config.yaml
num_attention_heads: 2
num_key_value_heads: 2
positions: "learned"
parallel_block: true
init: "normal"
init_std_o: 0.0
init_std_up: 0.0389
init_std_down: 0.0
learning_rate: 0.00722
lr_head: 0.00821
max_grad_norm: 1.0
warmup_steps: 200
schedule: "wsd"
max_seq_len: 512
Each number is 128 + 24 x the weight over the matrix's rms, rounded and kept within 0 to 255. Layers, rows and columns count from 0.

# layer 9 MLP down (transposed), 448x128, rms 0.0944, rows 240-252, columns 0-127
[[153 145 147 142 167 181 142 128 209  96 127 112 129  89 137 120 138 165 116 105  99 117 146 126 112 112 110 119 109  88  74 110 139 138 156 129 172 142 149 139 163 145 149 126 104  99 179 130 122 150 148 114 126 110 128 124 122 118 152 149  72 138 122 150 101 127 128 122 105 174 151  69 151 104 139 132 143 136  97 124  98  88 106 129 131 105 162 101 163 145 107 150 191 112 126 133 145 119 139 133 156 140 129 134 110 157 115 135 134 122 154 171  92 123 102 102 153 136 152  99 139 106 136 101 126  96 145 147]
 [148 121 142 123 118 100 128  96 131 123 105  90  98 111 179 103 165 127 139 104  94 201 113 138 116 155 137 123  82 136 110 122  71 137  97 161 213 201 193 137 138  94 135 116  79 115  87  91 132 185 143 167 105 105 163 126 151 142 143  93  94 145 146  96 119 138  78 108 110 126 150  67  84  94 125 105 150 125 100 107 126 135  92 139 134 143 148 130 134 147 118 112 180 146  92 173 174 172 161 137 141 157 139  88 149 156 140 128 114 145 149 108  78 108 165 154 105 157 156 116 149 109 135 126 118 124 126 142]
 [ 88 144 124  99  91 130 134  95 165 126 117 131 122 136  80 155 139 134 142 116 110 122 132 128 118 133 170 135 142 158 135 123 129  95 128  81 126 128 189 137 105 117  89  95 160 139 126 102 142 114 105 122 105  99 156 125 145 141 129 175 109 155 151 147  94 144 109  91 101 132 148 122 112 121 119 143 148 166 111 139 145 147  76 119 148  95 130 126  92 115  94 152 141 144 113 146 132 142  78 121  83 106  98 108 125 112 109 127 144 133 136 128 139 118 120  84 119 125 156  90 159 167 104 138 140 131 119 184]
 [126 102 115 140 153 122 170 130 138 152  68 141 129 113 103 144 115 115 102 138 138 132 145  99 127 113 150 131 128 144 111 131 135 121  93 108 135 127 118 160  60 120 111  97 160 136 137 134  74 135 111 132 120 155 144 145 155 145 131 127 145 152 120 152 111  91 158  74 132 175 128  71 156 104 153 136 122  99 116 105 149 112 118 137 139 182 145  93 140 153 132 101 114 131 130 133 121 116 103 113 148 144 115 145 100 131 139 116 133 120 129 119 135 123 124 125 149 118 170 133 171 116 132 151 133 132 121  99]
 [131 121 127 137 128 161 105 129  87 110 125 114 133 161 119 124 139 112 131 103 120  78 128 147 104 105 129 132 108 116 125 142 136 102 163 148 113 163 178 115 111 118  94  92 148 170 204 103  84 118 124 120  94 144 150 122 116 129 123  91  94 154 162 103 111 141 117 140 158 145 133  97 124 115 178 139 103 151 128 162 127 147  74 155 165 147 155 130 151 124 134 140 154 159 182 100 140 139 146 122 159 146 156 166 118 140 133  86 134 105 126  79  90 134 137 139 140 125 143 127 140 122 158 151 145  47 117 162]
 [152 147 129  79 156  87 110 124 139 125 120 119 107 139 126 122 133 138 139 156 174  88 156 133 129 110 178 104 115  96  92 127  98 143 109  86  92 141 116 139  86 178 124 165 104  98 183 152 127  56 126 115 121 123 145 119  89 117 122 143 145 174 170 157 119 164 135 135 111 120 108 145  68  99 106 100  78 146 134 127 129 154  96 126  69 113  95 129 169  82 130 131 146 162 150 138 166 135  90 117 171 115 144 141 173 146 125  80 134 160 172 105 150 161 145 148 110 121 104 104 169 119 151 155 128 151  94 153]
 [168 163 139 104 121 142 137 116  92 130  93 135 123 197 109 142 171 111 162 122 116 133 125 125 124 156 127 120  86 159 117 136 102 114 136 162 102 124 126 133 120 149 119 115 131 167 128 128 141  92  94 123 148 152 116 156 115 139 121 123 137 114 152 117 133 135 112 128 119 116 164 144 145 141 114 107 132 115 119 152 130 127 130  87 151 145 114 117 110 101 157 123 119  94 146 134 127 140 146  89 110 108 174 159  94 144 129 112 124 150 107 101 125 182  84 123 106 115 114 109 108 108 121 142 183 133 130 111]
 [184 127 159  95  91 128 125 148 127 118 126 136 151  78  45  98  96 121 112 102  93 134 176 123 142 124 147 105 157 130 121 153 149 137 124  96 163 163 120 176 104 134 112 114 151 137 121  96 119 165 143 158 150 137 126 142 140 130 132  92 134 114 125 133 117 112 143 123 143 161 171 124 161 145 100 112 161 115 134 117 135 136 110 111 152 125 193 163 108 112 131  91 120 144 133 135  99 147 113 169 122 102 103 101 137 123 169 167 104 119  85 122 127  92 126 131 130  97  97 119 150 109  93 143  83 150 143 115]
 [ 85 149 136 130 156 141 144 144 154 118 118 166  99 132 150 124 149 145 142 102 101 128 102 101 150 151 114 142 167 103  95  60  88  99 158 133 154 140 113 116 110 152  88 120  93 121 133 121 120 109 156 166 122 144 156 161 118 127 151 183 127 105 153 128 130 107 149 129 137 117 100  93 144 120 132 151 129 122 156 148 126 156 160 112 109 133 123 124 117  98 107 101 119 105 106 144 134 114 132 128 124 177 146 156 163 152 129 124 125 153 156 108 156 121 110 153  74 177 107  98 108 140  98 104 132 100 102 115]
 [179 131 129 164 139 110 141  95 162 122 140 130 125 126 108 170 154 110 128 154 131 127 146 128 164  70 139 110 150  74 118 142 114 113 113 162 125  90 142  80 137 147  90 161 177 122 172 111 154 110 104 137 138 146 136 140 111  87 168 135  82  98 149 151 165  98 123  74 109 132 124 102 109 160 141 154 104 116 107 134 178 158 123 137 102 140  79 102 108 132 100 132 103  94 108  98 118 126 109  78 173 135  76 158 205 110 126 105  97 139 123 114 137 143 129 109 133 131 102 124 137 145 135 129 128 190 126 114]
 [138 141 112 153  80 133 121 128 167 105 137 142 111 170 116 137 124 164  88 144 119  99  81 139 138 160 121 123 117 132 148 132  70 126 107  82 120 103 118 125 165 132 153 119 137 183  96  95 113 152  99 136 117 129 130 102 137 124  65 159 115 119 145 136 136 143  97 144 142 146  96  57 133 159 154 105 121 146 103 111 122 104 169 168 150 130 151  95 124 135 150 139 159 157 107 149 141 165 130 131 153 139 106 131 117 118 141 171 109 150 127  90 140 120 128 129 162 141 138 123 141 122 137 172 142 126 142 131]
 [123 145 165 109  82 143 136 174 117 143 180 122 109 106 120 125 126 126 147 115 107  94 104  99 160 140 122  84 113 139 104  85 128 123 104 157 126  99 124 130 124 114 126 130 140 119  72 130 131 122 143 157 101 103 122  65 119 123  71 123 156 150 129 133 165 129 159 135 163 136 125 155 130 118 122 143 128 165 152 134 131 131 120 131 121  91 119 120 139 127 110 150 109 129 138 153 177 139 132 140 178 113 117 148 136 130 157  87 148 103 145 112  98 127 144 159 128 109 156 107 109 130 114 163 106 106 114 131]
 [169 119 164 131 143 104 135 143 142 133  93 112  96 127 152 129 140 119 167 106 113 148 123 125 169 121 131 110 121 139 116 102 111 155 160 124 179 135 113 143 144 145 119 100 135 115 122 113 131 136 150 158 150 175 143 103 152 150 138 127 117  91 135 115 149 129 127 133 138  91 136 135 126  90 111 143 155 122 162 113 158  64 128 119 153 138 127  94 122 117 157 148 112 161 132 136 133 178 116 103  91 100 178 155  84 126 120  92 114 166 120 111 140 129 160 116 115 124 152  95  97 162 131 112 148 123 126 127]]
# layer 9 MLP up, 448x128, rms 0.101, rows 241-252, columns 0-127
[[125 160 125 100 128 144 120 149 123 159 130 172 168  95  85 130 169 109  95 147 123 116 129 149 124 123  64 183 139 163 169 161 189 128 162 132 119 135 138  95  83 133 117 101 174 128 119  84 108 135 150 129 154  99 131 141 113 136 117  84 159 135 153  65 162 121 128 101 138 148  88 125 116 161 117 159 149 120 147 122  92 100 142 136 150 104 129 173 128 163 194 136 167 142 138 116  96 138  86 126 113 120  56 130 107 127 162 120 133  96 176 124 157 120 113 105 126 131 132  97 175  69 104 111 110 171  83 146]
 [115 125 117  95 180 110 149 134 130  99 141 142 152 167 167 103 141 126 164 128 154 126 125 133 163 147 170 148 128 141 105 103 155 139 145 147 111 122 151 151 102 146 161 121 123  90  85 135 111  98 145 103 114 132  94 112  99 139  76 122 176  92  85 106 157  65 189 113 113 142 149 105 147 145 117 153 129  86 128 125 127 126 129 141  90 163 108 132  99 138 117 152 162 116 120 121 129 121 135 103 129 114 172 104 150 152 137 147  89 163 117 142 110 114 109 148 116 121 124 122 113  84 122 122 105 157 126 111]
 [146 133 103 140 133  99 125 148 102 144 116 140 118 129 145  93 124  98 129 165 122 106 115 173 109 141 104 133 158 181 147 109 128  84 212 133 118  83 140 126 153 137  95 145 122 147  76 120 140 115 164 155  82 138 112  92 117 128 151  93  80 109 117  91 103 145 110 148  93  96 129 157 113 108 121 140 108 155 131 155 140 170 127 159 110 123 108  97 117 115 124 174 111 118 118 127 124 131 114 134 141 123 162  92 128 118 124 172 122 149 109  96 146 112 122 141  90 152 106 142 141 154 159 127 134 137 135 138]
 [126 133 141 120 104 109 134 135 162 147 147 134 126  97 103 127  92 135 136 190 140  93 152 135 155  99 148 130 140 102 156 149 123 164 107 153 144 103 116 138 110 190 186 118 122 145 104 129 167 169  78 137  99 118 134 131 147 138 170 148 179 106 149 114 125 160 129 141  95 139 112 130 141 180  90 124 152 115 128 110 145 121 148 115 134 119 114 175  98 138 123 136  80 136  89 113 141 154 134 119 114 136 169 145 163 168 124 166 107 102 142 146 159 133 118 139 134 144 128 109 130 133 116 114 131 156 129 119]
 [168 147 142 159 146 125 124 156 144 146 123 134 129 128 103 161 155 173 114 132 144 115 100 130 145 132 123 111 163 143 140 118 153 112  91 114  98 115  99 141 116 132  99 164  91 185 124 107 157 125 148 129 114 137 109 124 126  82 149 143 138 122 134 165 105 139  72 133  78 157 110 153 128 133  97 132 160 101 172 124  87 122 156 143 133  65 145 131 113 138 144 116 128 121 143 130 130 118 176 158  80 141 130  81 118 150 130 142 130 118 120 170  95  85  79 143 128 108 145 154 140 150 130 103 106 127 132 127]
 [110 101 143 167 148  86 133 124 124 131 179 103 116 138 127 126 107 132 121 147 144 143 131 145 104 146 119 127 126 148 125 123 148 110 121 126 141 123  92 142 107 123 163 115 124 103 178 109 132 139 155  99 118 120 161  96 150  92 136 140 145 129 108 147 114 122 107  85 162 137 128 127 131 138 148 160 130 132 125  96 164 120 147 160 128 152 112 123 133 143 128 144 118 124 128  78 114 121 108 148 137 140  95 128 121 173  95 160 101 110 159 151 133 122 108  81 154 120 162 153 125 112 150 113 112 124 118 127]
 [ 73 109 121 133 145 118 149  83 133 136 105 144 194 173 135 130 119 115 156 143 175 140  94 114 149 101 115 135  93 100 119 121 135 154 102 151  99  93 134 133 133 119 129 134  88 146 136 141 135 122 101 155 154 141  93  72 116 142 138 157 136 129 144  88 125 133 132 142 111 138 115  99  88 136 176 111 161 113 109  87 114 148  97 156 143 123 122  82 156 158  89 136 100 147 124 145 152  76 115 123 147 130 157 141 141 122  87 113 133 157 128 112 134 139 123 126  91 165 151 133 103 169 171 112 123 104 164 115]
 [131 143 117 105 143 136  73 137 148 101 150  79 169 121  80 122 108 103 129  95 132 123 111 117 109 117 136 138 103 123 159 164 139 113 148 146 124 134 133 108 120 130 157 127 124 182 127 131 117 147 148 136 174  88 131 120 123  91 117 141 136 128  92 146 133 142 115 136 147 128 158 157 110 185 125 106 117 159 142 108 146 139 121 150 125 154 109 154 171  83 155 132 113 161 125 154 117 153 118 162 135  96 147 148 131 110 129 148 137 127 141 179 160 116 134 110 131 130 128 129  89 111 110 121 121 127 143 135]
 [ 92 106  71 141 107 153  92 136 126 148 146 153 137 119 128 106 130 166 158 107 139 181 120 131 136 148 122 107 102 125 146 124 180 129 115 120  99 109  96 104 134  76  99 137 123 132 137 140 166 175 136 143 120 115 132 112 123 145 136 114 130 108  97 147  96 131  94 156 116 132 156 109 165 145 131  91 119 103 143  98 136 156 104 151 133 130 193 112 164 107 151 110  86 114 143 112 164 121 130 131 108  57 127 129 150 124 128 141 129  97 108 122 123 144 111 162 119 161 105 105 139 117 153 148 131 128  87  71]
 [ 81 132 144 116 132  80 106 140 104 106 150 166 141  95  83 156 164 110 154 137 102 158 107 120 128  79 101 156 138 155 138 102 134 138 119 146 130 103 156 161 103 134 121 140 151  88 135 135 136 141 125  97 166 105  99 170 138 149 162 121 134 138 159 120 123 166 125 127  94 122 162 119 115  80  94 177 147  98 151 131 116 131 103 117 122 124 128 136  76 100  87 113 149 132 135 145 111 124 123 118 138  97 150 156 119 135  97 146 162 113 105 115 169 143 127  97 151 116 155 110  89  53 129 109 125 140 116 126]
 [114 110 169 150 159 115 130 108 110 113 122 113 131 107 136 122 114 159 133 110 131 137 124 111 118 155 101 129 104  91 132  98 134 172 121 109 158 116 103 162 120 148 114 155 153 121 109 137 146 139 104 150 127 129 127 135 167  97 166 152 142 124 137 133  78 140 131  85  98 144 164 148 105 116 125 111 149  81 101 134 164 109 148 160 133 120 132  99 130 155  95  94 110 122 130 171 125 124 154 111 142 127 113 137 166 134 118 145 124 121 137  99  81 105 128 126 138 131  90 119 134  78  98 152 116 121 143 120]
 [121 111 125 113 141 148 143 162  98 117 120 131 135  81 102 119 112 118 111 119 166  93 138 165 119 138 114 114 135 104 137 159  99 122 125 139 122  80 139 149 121 118 178 153 123 147 129 105 126 111 106 140 126 130 118 148 140 113 117  98 145 123 141 155 123 156 112  80 141 152 134 159 133 137 148 147 114 156 116 117 125 104 123 157  88 138 113 140 139  86 115 125  82  92 120 143 119 125 148 107 125 160 103 137 120 129 170 101 153 125 154 174 150 150  87  97 176 157 149 157 145 135 148 134 134  84 162  94]]